config.toml
n_layer = 18
d_model = 192
n_head = 12
n_kv_head = 12
head_dim = 32
d_mlp = 768
vocab_size = 3243
activation = "squared_relu"
norm = "rmsnorm"
norm_place = "pre"
norm_eps = 1e-06
positions = "rope"
rope_base = 1020.0
rope_fraction = 0.5
qk_norm = true
attn_scale = 0.261
bias = "none"
tie_embeddings = false
parallel_block = false
extras = ["some layers without attention", "local attention windows", "paired heads", "shifted keys", "gated attention", "value embeddings", "a smear gate", "an embedding shortcut", "learned residual scales", "norms scaled by depth", "capped logits"]
init = "normal"
init_std_qkv = 0.0436
init_std_o = 0.0
init_std_up = 0.0436
init_std_down = 0.0
optimizer = "adamw"
lr = 0.00374
beta1 = 0.9
beta2 = 0.99
weight_decay = 0.059
lr_head = 0.00708
grad_clip = 1.0
warmup_steps = 238
schedule = "wsd"
decay_fraction = 0.843
decay_shape = "pow"
final_lr_fraction = 0.0
batch_tokens = 32768
seq_len = 1024
doc_mask = true
train_tokens = 169700000
steps = 5179
dataset = "wikipedia_en"
Each number is 128 + 24 x the weight over its row's rms, rounded and kept within 0 to 255. Layers, rows and columns count from 0. Numbers have three digits each. The size before them is the row's rms in percent of the matrix's.

# layer 10 attention query, 384x192, rms 0.12, rows 161-233, columns 0-191
088:178085105085117160131133133120084102114122100148128116107106097172152144158121118153093148134111134134136147081108096128122119143109114126128146178103120127104104100163173154087140120146140131171075106145153142112121116103172108146119145122153105139118112110143132166147138159070099112103163111157127138108096124107141141111129152136093150114103116134154156156117108151126118103129152132101159132142150140128149118114096160118169106123133123146099110089169097111100112203163124117128062081140164129093150149102120138113119108146140153131105105121157165132116154129134099143129
083:145138137169118092150102099111139126118112096132140162120162121090138115154096148146145112168136108139146152152153127134146140132111163098153136144114137118109132128124105147136124077153143140103133129179146135097145115126104155148128125111109104067115138112169122130096189096138116074148132115094102099140132125177144141147129140146151079149167125133133122132121120121100161181127125065065127095120111107175114157135128174146150124072146166123174108142156133112177148134102133154134149089118065148146154142133122142134136125125148135135129154108123087118119109110141143112156
078:107140087104112156123120111103104108131093125162143132063135093115094135166136105170128104141119116128094168125126140167144102136142101136174127077113104146131118140107142089117126130109105159067141130112139157189153096123122089118146106114119112112096135133127145097142132161112150074097150164117142137104102113109131110089139160128115084121130120148132172101072148151137129156138111114163166132167129072111144132105131138165177164142114077127107150098134164143156138108131146152136158126132123129153081160128145131137139125103153147144144138149135154138123151132120131092104
093:091135121171123116092063141135125154115124110121108190161151070108143148114140112141119148115123107122091113145129166152152132164073158183180157135079103120111101129106104129144121075137153160114138084151133149134126071138147129084151128148113156107114113101133114152121152130120097140150126125114124102126143121104166132122140122188111112113124158117155118106126132122107086119130162167099148130126158116140085147113129140120172134097112127132119131149089143167106198126141143164126119114106120108124152133092115109133142140151161125154133131180111147155134123114136116141156
095:149125112103112143126107114130097134133141111102092090111159138126133183132136155148156122118138165177124104151135171145152123111115124120134157116131117075148070144126184135130095135106093144088126151160126187129131106118149089124149101126125141113093142151104118135134092163113111138145107156110195121114136138106077120127129125109118145149105142100113127160136130092111172148135132139125109099180112182109129121095116151106155160121146153145165135138095162095168110166130136137076192119122161112112162168116099157129164130100140111126135132153109124122131110120111119154111
131:142187146127111152137116162152129132144132114112156085123130124129106086140140126137106134140120123136128140129132130149128138144109152203098134147108105134148086136119138098132152105131097146086117139138155164153133141147142124111181124103098154148135133123113114169156144155135115084126142209114124139111106163125116099108094139148120146168111115136185120104137125144111121092113148194108150124140095107142097099112126157130176142121080143107180107118140133159131137110114135134123095087127111138203137129152124126143127121177102101116145105129129111133122113086087123069139
101:143153135143145109107103152114088107158111148163126075141164142111099134105118095123124119178123112153122116101167150132107107129119074127117119157108126105127121120106073139129151124101125117117143145131123163154096161137141080150149140136132085106105115171115143129120111159138148153135142147155124145131142149152091155086153141123112182134104123120176152121135139114162129099123157179139155144156141105162123131149178096107115114150116153093127121100096114125139129167134095165140122078107147101168104150183127119163120120141119136087060103139134110146115107116097167099151
102:135103128133145112086125117124114132125136159160119106166141170109117162106132165117091138135115148131114117111123100115094117101134124060129144110155159127121080121126153176127115178127127127174107082168102085137140094114147152138097125140087148111124145158133139136130095069094104154170118086158142120131141125104124188148127158086140142092136124119088123123087122114143154171120116064137108114103131114121153128121119115158133156153100116118116152111099138126106133130136137142104153205142146149084117120108154107088143145091124125131120128142131134124150145175171130141131
119:118118156173135134101104151121107133115092141129142131160170154109143132136103138106136132108147133108149116140169131164162144127135128156153114118164140097087104157148137156135115122144112126162114095112156134164154118111136125106115161111115168122137126113147094139123130135173102115123149129127140090201107101137157152192117142121119063135126149126106129089094089109124124160127135109140125133101113121071126174112085108128141149110098066100157153151096137107150165110103145104175135121146111152158114147164125121128157129109110110147132105147112075100102100129121099181156
104:128147114103112092159159114144163114128142131154101107101105109116099104114139129126156083127110127128142123110118119104109143121136130106118113108126143134180173138121116042105127126095155108105182150112098139059078139119103107162117128132144121123121116135100181120141130129120174131141090110095092158140153154166110119090138123166142153159144098134100124135162142173106129107141105140146105149085126155137120105171176103154092131121151133129102128122174105149151107135127115104139116121127115134116143082119107143116100178174113137129141174105106128124150151137123162085122
117:140109146147132138144124103117141143125123138112147149164127127169120130119088175094112157113154130103109159142140143126124130103119111105176111179111124055106164103133141146181111121142102128123099087146136125171123097098131103136123120144145153094120105189145098154109170123160116130132170128133113101149116094111166124147161136143077099068116142116103118139114131143099098186103152109125145121113125130113109134168102134160130118103106131169163128156124136120146168126149141152132097114137129123128111114118164172133160113114118091133139159096158137128075107171154131174150
091:146145102170131147101138114129112108123104113149155101131144142129131101135128147135136097128123127153184151127106125130129163088129156153150128113128107118148164165155143159143096154116164114112152115137120107118152118122115103123104091117115065120187112113129128097164121139158111084132134090143120092187144124119137137146089138105128103154123099107129125110124127144144094132173140123104099135121102134132150121104137122077110109128205135150135147112112142130170164142103183119097127108113130142178176170165152126169118168170109149160106149134092099143127092123145103126169
095:107105142171140162077138105135098140119161110133140100164126151135181134118128150133126144161148122135130136165102087091126146103124136110152139096120175087096130149125118190106135164143179148138133125158117061129137130109125117108110111088133103111165115122190123107118143115122137125148147133130149091163140126139123135171129161107143090142154071119129136119111114104133125180135143094112117141172129089143144136138122136113126130124123107094127135140111162113157160097129168085074133173140122129121115117140171112118143146100136122113087142135091093136152133167180103139126
097:137136121170119087132119120106137158122105116147124135115132085087145088155128097162122159109105120095147164176147110125136151102136120170159106139130130121094146126153131067106138135111128135108122144150131116112130143184132087125114147127183107149127075140140105138125191165141121101090125157080133110125131099094138073144156117169077143136148126143120115138149141140119149135116138153119117145149108109116127166126122157079120152104127136154146123159098121114129171140157143129119125109151094118163122122141191142149163127154182121142110117104105088147111107126102175156159
102:112086149121125170110111125115075134122116145110138119159135151132158123129124157115099135153170122147110106144123118124153119137149130082124178135134129146089074136139133190158131157137132142161119128152143092148171113104136142111114119126110170136094148114187101134144110121105097124096154131176152129120141096142127154160124114104153125081098162097132124103123120111123085141131138094127123124143119107135132145117080152172171136135111129088137141142127186121096139119115147085122135167143144114070122150123129122100128127054117149146128117123134135095096146131194101169116
091:115126144120126111118135119141139144143147190106073066134114206135138127100135132136148099167129125134108107078123119112113109175117149100133096107139144111162116126109127134080123130134126093116175163115111111130104174130098137156160128127084108126137147145125149092141087107124141128147103130135108158123147188133109134112106128109147125198171122126106137131123145138130108099151110090166121136106138152086139085150127095153086143137116107069109135098160100147165101132145109122154153136120150127143121121142099130091108147140125144137164124128120125111166151117088089096106
098:151129136097132127104107113113111142157154139117110118140121182141160177107156092111155124145145157148093140125100139132095117104080150140079129103091119113144151113101120149119129133130140102099126140135134130117138150146092123114120080135082089100200119086138137131140104086095146171137099124162140131093118195117125155083122177097182143142155114113132142126139115105144124108111094162130142107122145145127130095118150149113087122133141130108113133123094132152160109128091133142115149170149120117125147161131112080140136132116150150106109080181134160125178124115099106123156
093:130148120102126073162166085137160162145138115130110103115110105141148121152140118158155103111103114103099132137137107107121140113135121130147096132110116100122189117122142070101136141127090144074139168132102130122078140148088104116136166107167107173114100155103134108106154164130141136115112141057121142096113132128105076141141148163120133155124113142114126168133140142132134103133153159159148158106117131111135112170120124095105147104154106151095115131178107107134127148158101144163090095124134136162135080158137142119144122155156087107119169118115150118128125140089168111095
090:117164119119115135153147131115153106094105133118160153120138114122128123124117122144070160125125140119101126119141129132157147113145097142131124145150115172117192118135141111144083088127060142153085111119129136151105132097167127118148163119168107086109117112078112133172124157174106113120131102135121135140072137130130119136150128140092134104097143120097134113127122145134112129115175138091152133112118151105124166171106104132179103134082117131132083169158115094116156147151145114121103058124141150131080103099164131154134113147091116165177144125113125143105075122116130133119
093:091161134132115128163181134137122114093116115118160122128136065078111127141092141138127130126129090133123118126121120117172121129183135141155116173106137129143141157138177136162102129113119159165148141119135128159102093105145128115160166112167134207111088081120098116146113130103093108119129130103139145159121127126117125124086134142139096170133151152109118126143140140131092126154169147144125140123076144134143173138096151125165136110139150152138121166163103107080165184116143084119100068141137126141141116148150119106160118141140103110166140134109142130135092106115118129107
100:100142143138128123104126132122158144145127103141134102115153096123159059154141141123116115146143109095118135155100076100169139119151138135107128118141143140112169155151122096115120122109131137161148146150132109104138145140165109114121150086157135192112094116148133086153138128137165100115127103094112134160162114189113087161142087148180141154135073130139116166157118133132098127140141153133104175129103088129097138139125110137088128094157141107155140128176149127115150118135139073140121147131086115101143123163129103093095132099085144129104172133083109113119151139148122115099
099:126127115159162161082127123131126135148129077142145093142117122162154139136102124147144138110134162140143133145113142118124162085109117144160115093106152123125186123126119134081115128136178135073138103140101120154126156103089061089124091118112078117172127115136142112110173146177157100155120112114115110119135150103106121159166145129121098150158103124132148110088130131124128156142136129090160138116134126132112127141144103083106110109176110152115127123118135133172143054138132109103118142138119174158134113136176123152136142177116133107107171140088106151148118155153137121158
094:156107113157155158063089122140085142175136103148127081168131114129152147141137124146130129119120157126151118140151136115148153081102144141157151091110158126128094130152127157085156131136161144096128133150100129174141143111082115080109114142113149140116157133198122124119139171139089106142121178130164131108135140089103153159160170125096105158148118096135124109097134087101132141152159125121147136121141123116117121102116148068120171114161096110117147107114158099109137081130104116116106176144127161154126106150159119141119148134119126098093149161124121130163137152149131127129
101:101130148149137149083110154143125124144147083150154114142156114142161116147100180120127129134145118117178133139115125123177148105118154131110143111122168121124106107168133183125128145118181145138160100150128144123132103121149135090112114120129152152145121105208113118116138130111123089148129125135126117183158124152093124167107116097160115130134089141154102130122108094130128169149104095104100143128128084145099135105128144108124165113149108147184148102124169113114148068121116072096158142122072149127128118125113112132134136106109133108092151123110070139147149133181106128130
098:101152134135135117130128142109134132091092128134133106121133087112141131131071141154080162117108131132116115121156135121104134128127132127134113108132148117144160105132158123044120158132104168112152117127131102108151133118122070127149129114151104158138080158114125171060151162148152132141132146124106132167125134128124146113133134170147115156191168148102094124094146133106150169098133136091116119158117136121128154161100126148129153096090133130125122150119068128148126114150136143116162102200131124137118128136163137094164144162177111141167136107075141132158092127114149152139
092:131138123117127089151113129130157167135125114124122118120105135155152117156136123144121137116108146106117127138154156146109140129131105114133100128120127108096165119140146091074136145154081157085122162154097134122124120155113084144119165149176133164114106191105134145045169160156148133132114147100130125100143148129103115126180111139112118163160109127169128126122151135088194106122132146133165121126154116134121127180122129112088157117126113160085126121150120129126098133144094179182152140119132136143119108141137155145125119165157078075100118118133098121132151140121185126104
106:141081146130124133142132119139131137121142165106114173148121229162152120112136184090109143144146135118092114099109100138118101153112142074109124137129106093111113097078131172150140125141113120147090124145136099132116090097181178157130106106128126093140134168121125137110098089144132149148148106139130110123122131140140152167127136075131097082104115120142139137116116138113145153114125086126109091107164111119137085163126111188133104161104127121128102129135142128119134137122131148134149148075155128096093133104079142109115105083124122137127107122153148139122127162155104144109
088:088157134150131136138179091115124109097142187103114129092111169124124099116130142129144138125129125160135156098084112126131138121116154123117121177130127125162171146076131148185090111141131088152140128116128106104149112105144135173129107140121087077158114138079144109142090109146184139160114080139097099166146125135139132085118130097156129120125089111138164106168142163170128118145118131137122138140135140164144117143156115104101079164147130149130105114127143145176107155088170135119128137075178127132125126141136123155121142151099121131126091117139119129106118151100115106154
096:175147105120125132130105121143118087138127092154128139141115069117091157125126115100130102109116172142171137114156171149130140089127118145140153111117128160163071146142102116146151123103134118132124099102101190144098130116084142081123112164098160107119173105107141116137132124144082110153132163114159143110112145077136131122118144123069112145124155114102118072107110133139130090132121136123143110085126169130117127098153147088158122144137096147126140119104119131099106096118093142113081109144124170161174104106127119175135137167088118127145145138159127151136130099096103129146
097:119145132049097110144119113122114143155142174139114126126082152153166131155156116137132125107122154136099106126116137128101115163124111136110119128097100156111138135117142104108149148147148142109142190148132127107122141151115128095122107141146141174138135120144122126129124133056139183106092091146140161069126120157107097106130111106186148122121093131190139133172140139141149085109109152153174106129126116148128093121135146135125135123157122122087128097149140097125079143105104127167147161117148106105146138125087103115121110098164129117097105135123157096174174115129151111098
113:128120115151159130126170125164142118128150135128113092148123144132092107096136155116177074146123105157148139110118086099139117097122153115117119145086144094163156168129124143157086152103163106106158121109085120113116104138096128171157105145121126120128128163134168082123102122152182103163106123091107126135190159155122141117123144137151125186145099121125155131120160144136096133179112134155083152100147150144126090152161127114063118131176136140127140124143145143162147122117129143134118159105135132136148101140121111107093172152105147079108155122136126112129145159127121095142
076:142108098150119116141131094121088137129079152125129099060133150145133095185097082121174139100112142115137102149115138128152124158152172138162120109121139136135191128135152127105147150158150117113141131155148095166167144115117150105116133147130097159155111159115115116143127144087109137110147128084140080127146086115127131095148148119131141090133144116166138175177168114112120174120142081104129108108108128182111118136085175105143105133129118118135125135151134100128130070126147143141141127077091176113131085124127123163126152134109133137141154127142141145119108140146167115118
090:108110153132126129103137110166095126118129140087164101121119137143120124087109135118114099115103114164112128156140112131140114183165172120152144074143093161146151150155102116146165120129094114145104071140155105148137131096126094090076134103171100172102105125106098120080157145112086130119173106141113141129151128112124142157145125119173113122123160121170117142172148121108136114154132139137087103120123155139132130147103155129147140135081125117128127098085111125107164118099167168144133118119148129149131145119128170198123141137110123145095112106131142111068112116095124108100
082:130121125124175132083118133158131146142124109096143150134136132107128066119145089107129109155141062103138112140106120107157093134128153129116141090155134135152110106151126128168124110104161099147140136123160083101135129141102102121144093109117130102159144040138132083119126141137144153137144152134093130136122119114135145121163126137177142151125096124150105111073108123156135126135117146132138126135122121104120132130157155170153115108189156127179113111110137119139122112114091140182121081126133141143174138184099144157116134161090180111154103160103111134088112109107112122158
083:074120151159109115136126154098101129137113149098134143116099135116141137124113118150059134129202065149120094101150143119104108153131108147099112158131108145123089136138100136091131132088119125145136102158129134181131171113168106168111142164136143137126098135096142127184151127101158118154152122156105121094113071103117179124121131126163133106123124119156099097116195142133144095097132137119114156154129126116100152160118102096145141138093129119133152099181094134123157110126161149114129168157124095148139107144114132118154110148162104093155103124125137122118139121135143109134
076:129117123125145130135131174150110106106135115130141128110122113150161104139137105149161080141140155127119195114122119115137144165101141136114092142154128134084120192119158139137187140101120100132116173109183125135136146132158109145144116141138112142136170137135136082104098146118123139144143180112106113111126137126105131119080130140114165099092166110128101125119106117146136115145094127163108122102139158145175125113117146127164154105221136163160078099134126099120131098116139147103128138111096124122164133139103101167109132131133079107093111135128128130154164142071159117119
091:143131102172124116092113196134127123133135107128167153172126135156151150159121101181093134116117098094122156113143154097149135133164092134130117150156166102136128122120119133076129152123125166090140103126159104153116128141132098138133132135133083102130141148145136167135149116100166150124113128146105113132068152145149131106144140144140127118119124138119147157173136073114092136109118185049145150164154124128105162129109132126140148131144147154153123158116073128133131126145123145140165147130140106110074097088148172116165105172134100147134141144118107158141108142109112140157
083:096165148114111178144123126106153144124172144115186136137108152168166088108144115125098142111135155160147106103117129120112071126146113078137111130150150097142137154123131115087133121161128116129116145150169122090089136182127123150095147117138111128143151119176112148097140106100114146141086105111135119118117084134085139136126144112123157126140168129119100115132097149126135146086137122162171120145106194172151116160097111090126135108167136135114126146160056110157119133128128159185150154141159117113132118097134150154140125129151115088114126091113126092115136102105130127127
100:146137100111138106125126161124137142166084139141119098113082103143087104146135115132135140106122133138108083134158158128156116143115104161143122157083101134114112101083118088098162104172169132086149180143118094115115128131149118097114138125094136099134113123080128157183138124162163174125105139106152145105109131156098119074095133180108153126160120117087135145129142111118129125114131187120123157120127168109106104100109139171118108135130155088125130131126125152171116156164126125119124159127121109145177131155100133148135126130137162157144165120137168159123142144142156103173
112:119119117130168168082158160124122126164111159135142095117101116142082129106085125162141106133066147128159139119129158138147116129143100125137128139087121129146160099129133127138147146154181121124153133132105118120102152109103120094168138173128102129131140142119186139161127185167146130132094138143123130117113140126083173100103126118132165148146090059173136136136159126107127111150120124169107159146127132152112119125172136110111118157117197105083128106134125140141076132142119100100117133136124125186127133127100128148101116162101140118091128156125117144163136115146081106120
111:091121135114135145114140106130112117088129149116139147151156116109138133092160160124181086105120135113095123106131105096155080162123161084133145136134166144135147158134128177162111144113153150192106126130112110122108115078113115126104137096120158105086145124132127100099089104124143119155122081125101151097164156108139134142125121162118146128122175110127136166108144123178107119157165086149123147144148142132150110134118088163129110082165078160091135162135145114086145138116106103139140119121160096100145121112123092091135123132100172096143155127147128129135126131178108165121
117:150138093110098103131130100083136138135132074150108146160136127114155120160160152129149124147159116115150139138103133113067186087135142149120124148138122117140145131154091107100111093083100120141071080115113101117137130121096121121080100126139145117117137105158153094094124143095127134136133094085096136127156150085134129135199107156133123109087143129104112110128099152140115158107136101106158114100130103127139148170138114164117140095106082168141105153146161106143156158154135136120137133100118132083104129130147119096098123124109126144132138100112139074129100134127128192115
104:079160179105119123139134180151116107145101144125136110120155070123107178145124102129117128128155140095122110096149172132146139181104078134106109115131171107138096102128134097107112147133112090112202093128135143137110141140143105103161109154136153106133122106143124135176130180129132152118141131135133142151095124129142103080165138167116131166123109126134112144132097122087103118107163144138127142188137130151145125132108124159124101089104138138128123138160138148165117149108137096160162088153118092123131173119115108127086144122107134111162166108128133155159151109099165108142
101:120096131159118133138158136120104121118115137114111135151127120119131127150162120144158112113142088121118127114082122152104126113109137117077117127168152083121130136167145155135133117086096141179099149122108115121145133077122121089083139091139136107109095121111141123118135126117155116130181125078132120122172191104158152132112115148087118133105156106107158127137153178160110130112142124117128140166164119077120131141157157152118149093108088137132104142152158072115153134116138098139132127107119110113137145167201113145131096103065113111170148118134124109131106144169139174145
109:171117118148144183128115109138129130122165121129138152174153135131135135092113120120093150130109167107132127091132160135158088094117143120145136121143136105139092140084124145144133137100116137154072121081136133186128113144157162159161123103143166116094176184150110174114143101127089124157140098110140109082092118143104124138136111113085149069097144118159141156097114114146125115120145137126137126092136138129113130151121142096155111137126127167133119128112087128090152134163095142112116130088152118078118110120107134124127113138148060118109135132164143172103111147143088104095
101:165082085142180154146152151144104120167138111144139056180112137151111123124153133116130123150131137137111107121106156115189109125135199079133141133112174106132093163116143134156153142089141171136101137102123166166108123129162163097110115129068155110096153151157119137111131112111161106133133120136091131141144127136094109150071099161135096118100115094130157121142119107137144146163149102142108124110107118102126114157118155117127140114152086089108121097116137102130136132160118125124151139120163084133094124112089163119125130114133136127119145111122144115127153137156083113134
108:148110141114145179107120158165130094116098171146121128132129130132103156156110152144113123126073101144139101073162153155146121148145126135118154126114081156095110106140111131134129124126144123175156120134142121145176112076127155132167155124127155129127153124133129167145123112129100093152137135159158131107131120111116134108082125113086148146131125131184136124092135152111091104125116158133119134137148123158146133103137134140167089178113179109113137134164144161116113101136080106095159116142122137119198093128075117150100124153158092105138097165130116165112135127125086087103
092:071156170133083066127122105123114148091134131108148124096148157129150177116154096135074152144170160105109146127165095140144137128136085139123127120153124132129148124130155111139117124134111094098138131123168138144140119150132101155132117131157105149126114108111090073094124118105155192130155124139115153152115092167165102149141131125199113100118139153112104137146119129125164157113137140175165120130100138150139114161095112134108157087092119150188122107104103102142132130122170128162136140145124142139109161131160124128186127083129111148129103126117109094122127127104135135135
101:148126084142120107156129123107098120130141132117106173127111103114133096084153121132142092072076116138137147122094151140127108131138126134142141178154112095107166163128101144136128111119136137145107165098128121109135086108092104116120164103151117079116105155119157126123123128157125131103134089106089092095183138128099147099137123143071196098129147079127167120136156152137135099153115130109117132112185177114144127137132129154125101138122135122109135095121155128107125147095157158109121137093149097112130122135157137157104089147138113124144147117151098163121116173143155186161
096:120108151124134125122106169148131103120102159152152126142149163135161141188144089138095130135162069152115100121129124168125164134125145138086124103152150121077079134161110114096123129123093118114170146139176155156158124120158124158168139104142155157152107081153081147141110072117119123101132124170120136177121095150128113124134143155110103161113103185136148092149084166099102119086115143127144145133095089168099153139105121151154139138121125131145125131152133147139130118130136127133165117115117147118118119130143139123101163094145107125118094139083128122104125131093126080107
096:118184132137126137135134124112147130130130122125140083109141109109097114131138113117119162084099131124087082130141140125087129124136134112132115130098110130166175128135084102138072095123126120109120114172096129111127119135100113110105150169128154109110152169033136142141134161130141153128128157103147154135115139120128148111162137116132114119127177152126116136105154120116101112101157180148110154114141125144114122139107153097127162155132120099136146163127115142100159143107121120156066122144164158138130113155157132133109189118077118132131163079127153119113146103103197086104
104:086111147122153127121156168133120099129120111130157121114105102149104084110130115133120109100169129128119128120142118145153114147096103102111093138145185101123129117137142134156168129120116130123175158147119159146082144122128129121131114115106113111152102110158126107167103149129168140126139141073107093171157118216159110137117135159097126154144139153098138140126103121125137114142162116133146174181108125156088104114112112148122147093199125127127148110135157078174127109107152120160131138122132115144097108147157131125126118130068141128126168084116110152136160133154158154162
103:104121151161143160109162113147109132109145162118156122120084148149132107099127151143132119137111145119129159130133107105165048150125125083149127135140132145139131132126174191176176172144158151149139179111128122122108141122130156118124134148102094121115134140105126119109108131168177096127136125164146114112176123156158150153071136094137140138158129100156126151133170113111153127156100097159141165170107121134124081097129124103115127117136130137126144107098107101094109103107152126125143148135122120177142151133121141127180092120136155087125118145174106141110145109175109120163
106:128129156088131145120116138146125126139131079124096107129167144120149126158135108100110149166202111131086082112121145122138129119082140119127111092090127125144074115109120087111103130125106108098127119138133136163096159151182171130178096104087161141126151139151111137157127137120086143150150176128143136112080149129096099145143129137169076129115139149115124144157108082131128155114141121142127127109089107138088120104119181098154103088109139100160127113126133142130120151164112109169081098149104122129091130130100127113121142102153138149127127118122188129128126103111125088116
094:138132136119115085124103139131135111124104167131138146119166125133135127123122127152071134128116106131124115075131118135102170131176121150092128136145109109090112120120086091109130114112097123117145134117163118140145091114133130155165156121168117163151122131137112172114115061108093144082126118163097128126103103123076100128134138153145114141116125163130116109155086183115099128109123173114133103102125160115182155150112107156125123161086162135125116089140102160134126112160078170138132127121124123082086115131109112092113140170189112122106105148100142124125122138114118097081
112:085123128135161176110157137150122123098119138109159119120100088127070151132120151158159080125065138143126100124148116125143083165117131114130132135121140148139156120138149164171122137137186128151165140165107136114129135080109124101138155160109149096122123143105152124152103155117143104174109137112147131110154120119151165087107129138120144179170120107168144146079189131136133097147123137127118165200147122152118089115133124114138131126171154112102136162145126113138109126106115095121146128155151140162184112136131103133103146154092151096114154130139104146146136112149133135144
109:160130106121149205124144113142142150138162104118122131169106091133116107103120135140166106122095161136153133149103152108131108117089169119169141126094126136150126129111122151141149109134181139163082119123088117146090146151128158103139120126093157080108170172158138135125141149146084091171098137106146133070101158095118158139149118122085147109134136086153147152076134102155115123143117092108128129112157119121123114108140124080148112116151125136074127151143133147097138126153122118083119136129134138124152099103115125119089106159143143117102170128147118171152129133156083124120
091:125102149122123080146120114136108112135099170116105068093115171119127124149119143100138143116132105144099136139121101130146146140136112095099125127143134141147136119154135123151128166122131115127138142149126155110143137155134134110094131117131098172111092131086134124120101143130163121077137140189102135149135142112150125141059122155203093141110100150111142108148135155142169158128148141148110111138121141080144121120116162126118163132124096082157134118124113087117157129130110122191142124168124116171107165174127135124181138085104140124151112128120159044123146097131140131156
095:129112125173135110129143136093130140168132115152141143143111131154162107119126134131136130114170133096166199151126140126141138097136099104134120160162169073115139140124165148136136155130091127129142122093145135143106126174115116138106094148130118117144131106162126095123132122142167143119097097126094103189163093201149127129149112121133116121127120098094114115152091110097147137144143082169132153135093110129125157155137085130084144080158088162138135113088154091156118116120169132126153178099139112125097176118148152120169103114135124123122141111148116137116142168129119164141
113:083142178097084103144103139114151108129101147124123176123180094123132114130115136147083119105148099087105092116122124146111134137108107130087095128126112134120130125123096084096111145109126109130145116136123142150109107115118116130147098126158165119142109141130126150170107137141085139115167135119131120102090139150131136127191140170064125143139148143120121155121107163108099134088150174106140136130149122144097129100110138146134119114123171140155147138138134124132156139141111158153092111126114120076117083141176092099089122164146123133128182084130124190129117160162175111108
117:139139143119133170120134168131141119160098131122145127158128072146113112102112142169116109077101119106152125134139158168175098091119125145148132128099135119135161112127099121096140153116151144138124130130106158182081111128100131105143116148114154108122159159153116153152127150155120107148125108092139129112104136151133152136168128156072141115145156130130154137104106136115097105131151173131136154111149117142069144114096116125141148122137144140100148143132141136120145113150098115088090149115142131118110078142126131128107104187134114129116202112137126205127140171187097084107
101:173096097087104107118096120102133124138112101169089174140150177120155138204109159085156137137140103156148089151094125117104182134133117148105137122115057145080111098140136101100108116151127089138115102139107109076153132120109109139128106101155143149133113064150158131144131137094108139107127142155173124121149138126134115121133113125117104094097127137131143115145116130133118155117111109111116107104104103125096139122172146152153099147133145117153115145142199139146090153129158108141131094117089109108155126114128136144122126116127127152157069144128141096139098126107127141117
092:125142117121160132111168148137131145147100072135147097120100119150101113134133086126151116142143141139106131188111100107123123116129159157138103117097175125144171118130132128133159126158149171101151168166121137119080153141134111109115124134091104133136136109142120080122122131158177128133106147085121116170113136147127144137151151133150113171189119157103136106135116070129154130141134117108108145148080121146095125116123079123095159107160095117074138139124140143137136109122162132131143145146105153163114104157141152133141141146088201183100137146088157121144148121146132101162
103:158160101098144155132111136077114164132147124148127160146112150140163109111130130165078097128161124139119183133097112125082111144098113105148134153148107142166112150137128104129151123085130164129158107118128196143099099121076112145102133139134097134144156121141148130103155161084097129141124083118122166155112144106133122137166092131126128124106110148132146107144144124131130144126103120109162093176088151184136094112118159100147145155089123109109117094116116110135132170182135148122148105149130112143099128122167150148084137146125142116106101113089089155142166148117122147162
113:139115161125160123092118099115142167161132143195143099123133130132137117124144141120117154119117126121134119118131072119091129099106120126092103095126112159155111118176104113150151135143121112107153145110114145083130119117146083063134115077107155137158078123118138097051128103119176116156168110148128122176122122150141126100119108146161116170187124141114128109127090129153114101102160140095096162131111104072129149155120126138121120118121156112131160127119094135150131119124151093129109096141101117139128174154108116120149113118072137122142137132079135090131142104145110155122
113:119150098132114135112128101154110111087155096117120147152126134151152154095152096201115111132158105151100128131121166114154132194125123132127176094156110116102137108093104122116120177124121130144167141141154129127102070107131140184129131146131044102128134113158128125185169180139098111094138128135110139090100155113118110141150156118114137140104137122098142117119151112098142156136132129120101097167139159147144121143131125131158141121146139109132116129151189142147134150127127105162126144115150118118153111141158165176128157134104157170111134139095096086126107133122113118155
101:117145131120130123126129115128141144163160137148103128086114158146122122113111132146108123136152135088131125116099116082121148093134133128153110144166072144139144136136116124116114142173211097103131189128107161102115152128127132119108114127131141138143147133148146166159111103148106147134082097169125144089134165112103155150145077096154107093088158134132094165138108140126087138136124104183145139136077145180136102064108103099158127125078134138122122090112105154136072150118095135099132112138163126109137135078108151115134110118148112129135109138130099113133129149143125162120
107:152115138115135128141164116146164182196103115109117129143102093149089110173124133145153133140161095136094135134119113136103130106097153172128101185124112136153115167159144129134170085135143122116102109148111129065117107109171130111165092101118172129145099133114154144127109084097138123136095135111101139128117157124124093107087128184166099138171123130146091123131118158137115147113139143129179104092119158108122136127116109153113137106084127149113099093112099135148137093118148189113115113137108128118112164146098115098149115121095086115137139128154142119152105136121105118148
098:149120126138127147140138150152106109112094127116144091148109148118067138096110118130114112119102155169156140098194125163133097132180135113127147125124157122162150136135157150120100141097069140114162107111147163132136113116126126106140132116125135147095096154119109099094132157099168109121163152116092102144135086164133127101128146166107147180118085107112164095101177136138111144149122095102124162149144110100154108190095139116121134110173143110123131118115104133153112141127165147167158119106130095143134080188149133116113121101102127102114129116135110128121129107108156092161
109:129137136104131145124138120104172123148120108133157126083103147104104125183187146102124126141139128085140148162095107133130130150130113136149100161154111124128155132098091074112119142185157109128115172152141150080169109144154119149110154116127112155161070105152131168124136117123127135119108118145121121131145108169106136113134090139170165127129160130117112143118091149133108130105110160129164107157105098148143115072125118140123131169123161113155167105130113124138101136126096124110147159173114115147127194120114144133110125138137115200152112097124151173156114128089123116091
108:146157159119099125134131171156161118127150095098152129136115126112117097141146145097121134143104081117135171147112140172157150129165151126148145159181136124154150144136137122085187140157139131138101140153167178114137121094148111155101118131129094156153091097120086182117142083105092108102122139115109144125129170128119137131121130110154159112109094141173148125134079180113105085117090139134130101113130124111138116130125104143168142172113141102149138128137181179122110111130147119125103097131133115188126141108123111162093115126162104137150125122118098147120124116077107118108
109:149130135113099130172130145102138112131114102121122149110104101129138176130146172122136121153156105106098141130059127109125161142138157158120108153138084130167114130114115110131126084128145096129107155197144153111140130150156115132118144100139136118137100080112126184147182103170111096138122138142098116092145132152114110102143103136166166129102149093132137150132098160176107141099096158126145094091109133125142125093178148147121104138137150107157123124166136146107094117102139099087117135157125133147158154115101130161152147190136107136125119121153175147121094111089122148122
121:147130133149091081133094163104148116107079117142183155114098149134108112157123147116123144133136120108151160151095109164130131111153125129125131133128106105157144099114113096062130108127117125135090135138151139103157122158118101142106134110160096179153082100161116170135135138112131095100104136156123114122144138114093124120124092120158117087114107157116098124147076182092146103108114153102150084118108096144128150131142108142130143154121149090176139103136162128149109129114133105097109108140106143172123152113149124140091108150154065129099136107145132157126113121082145180097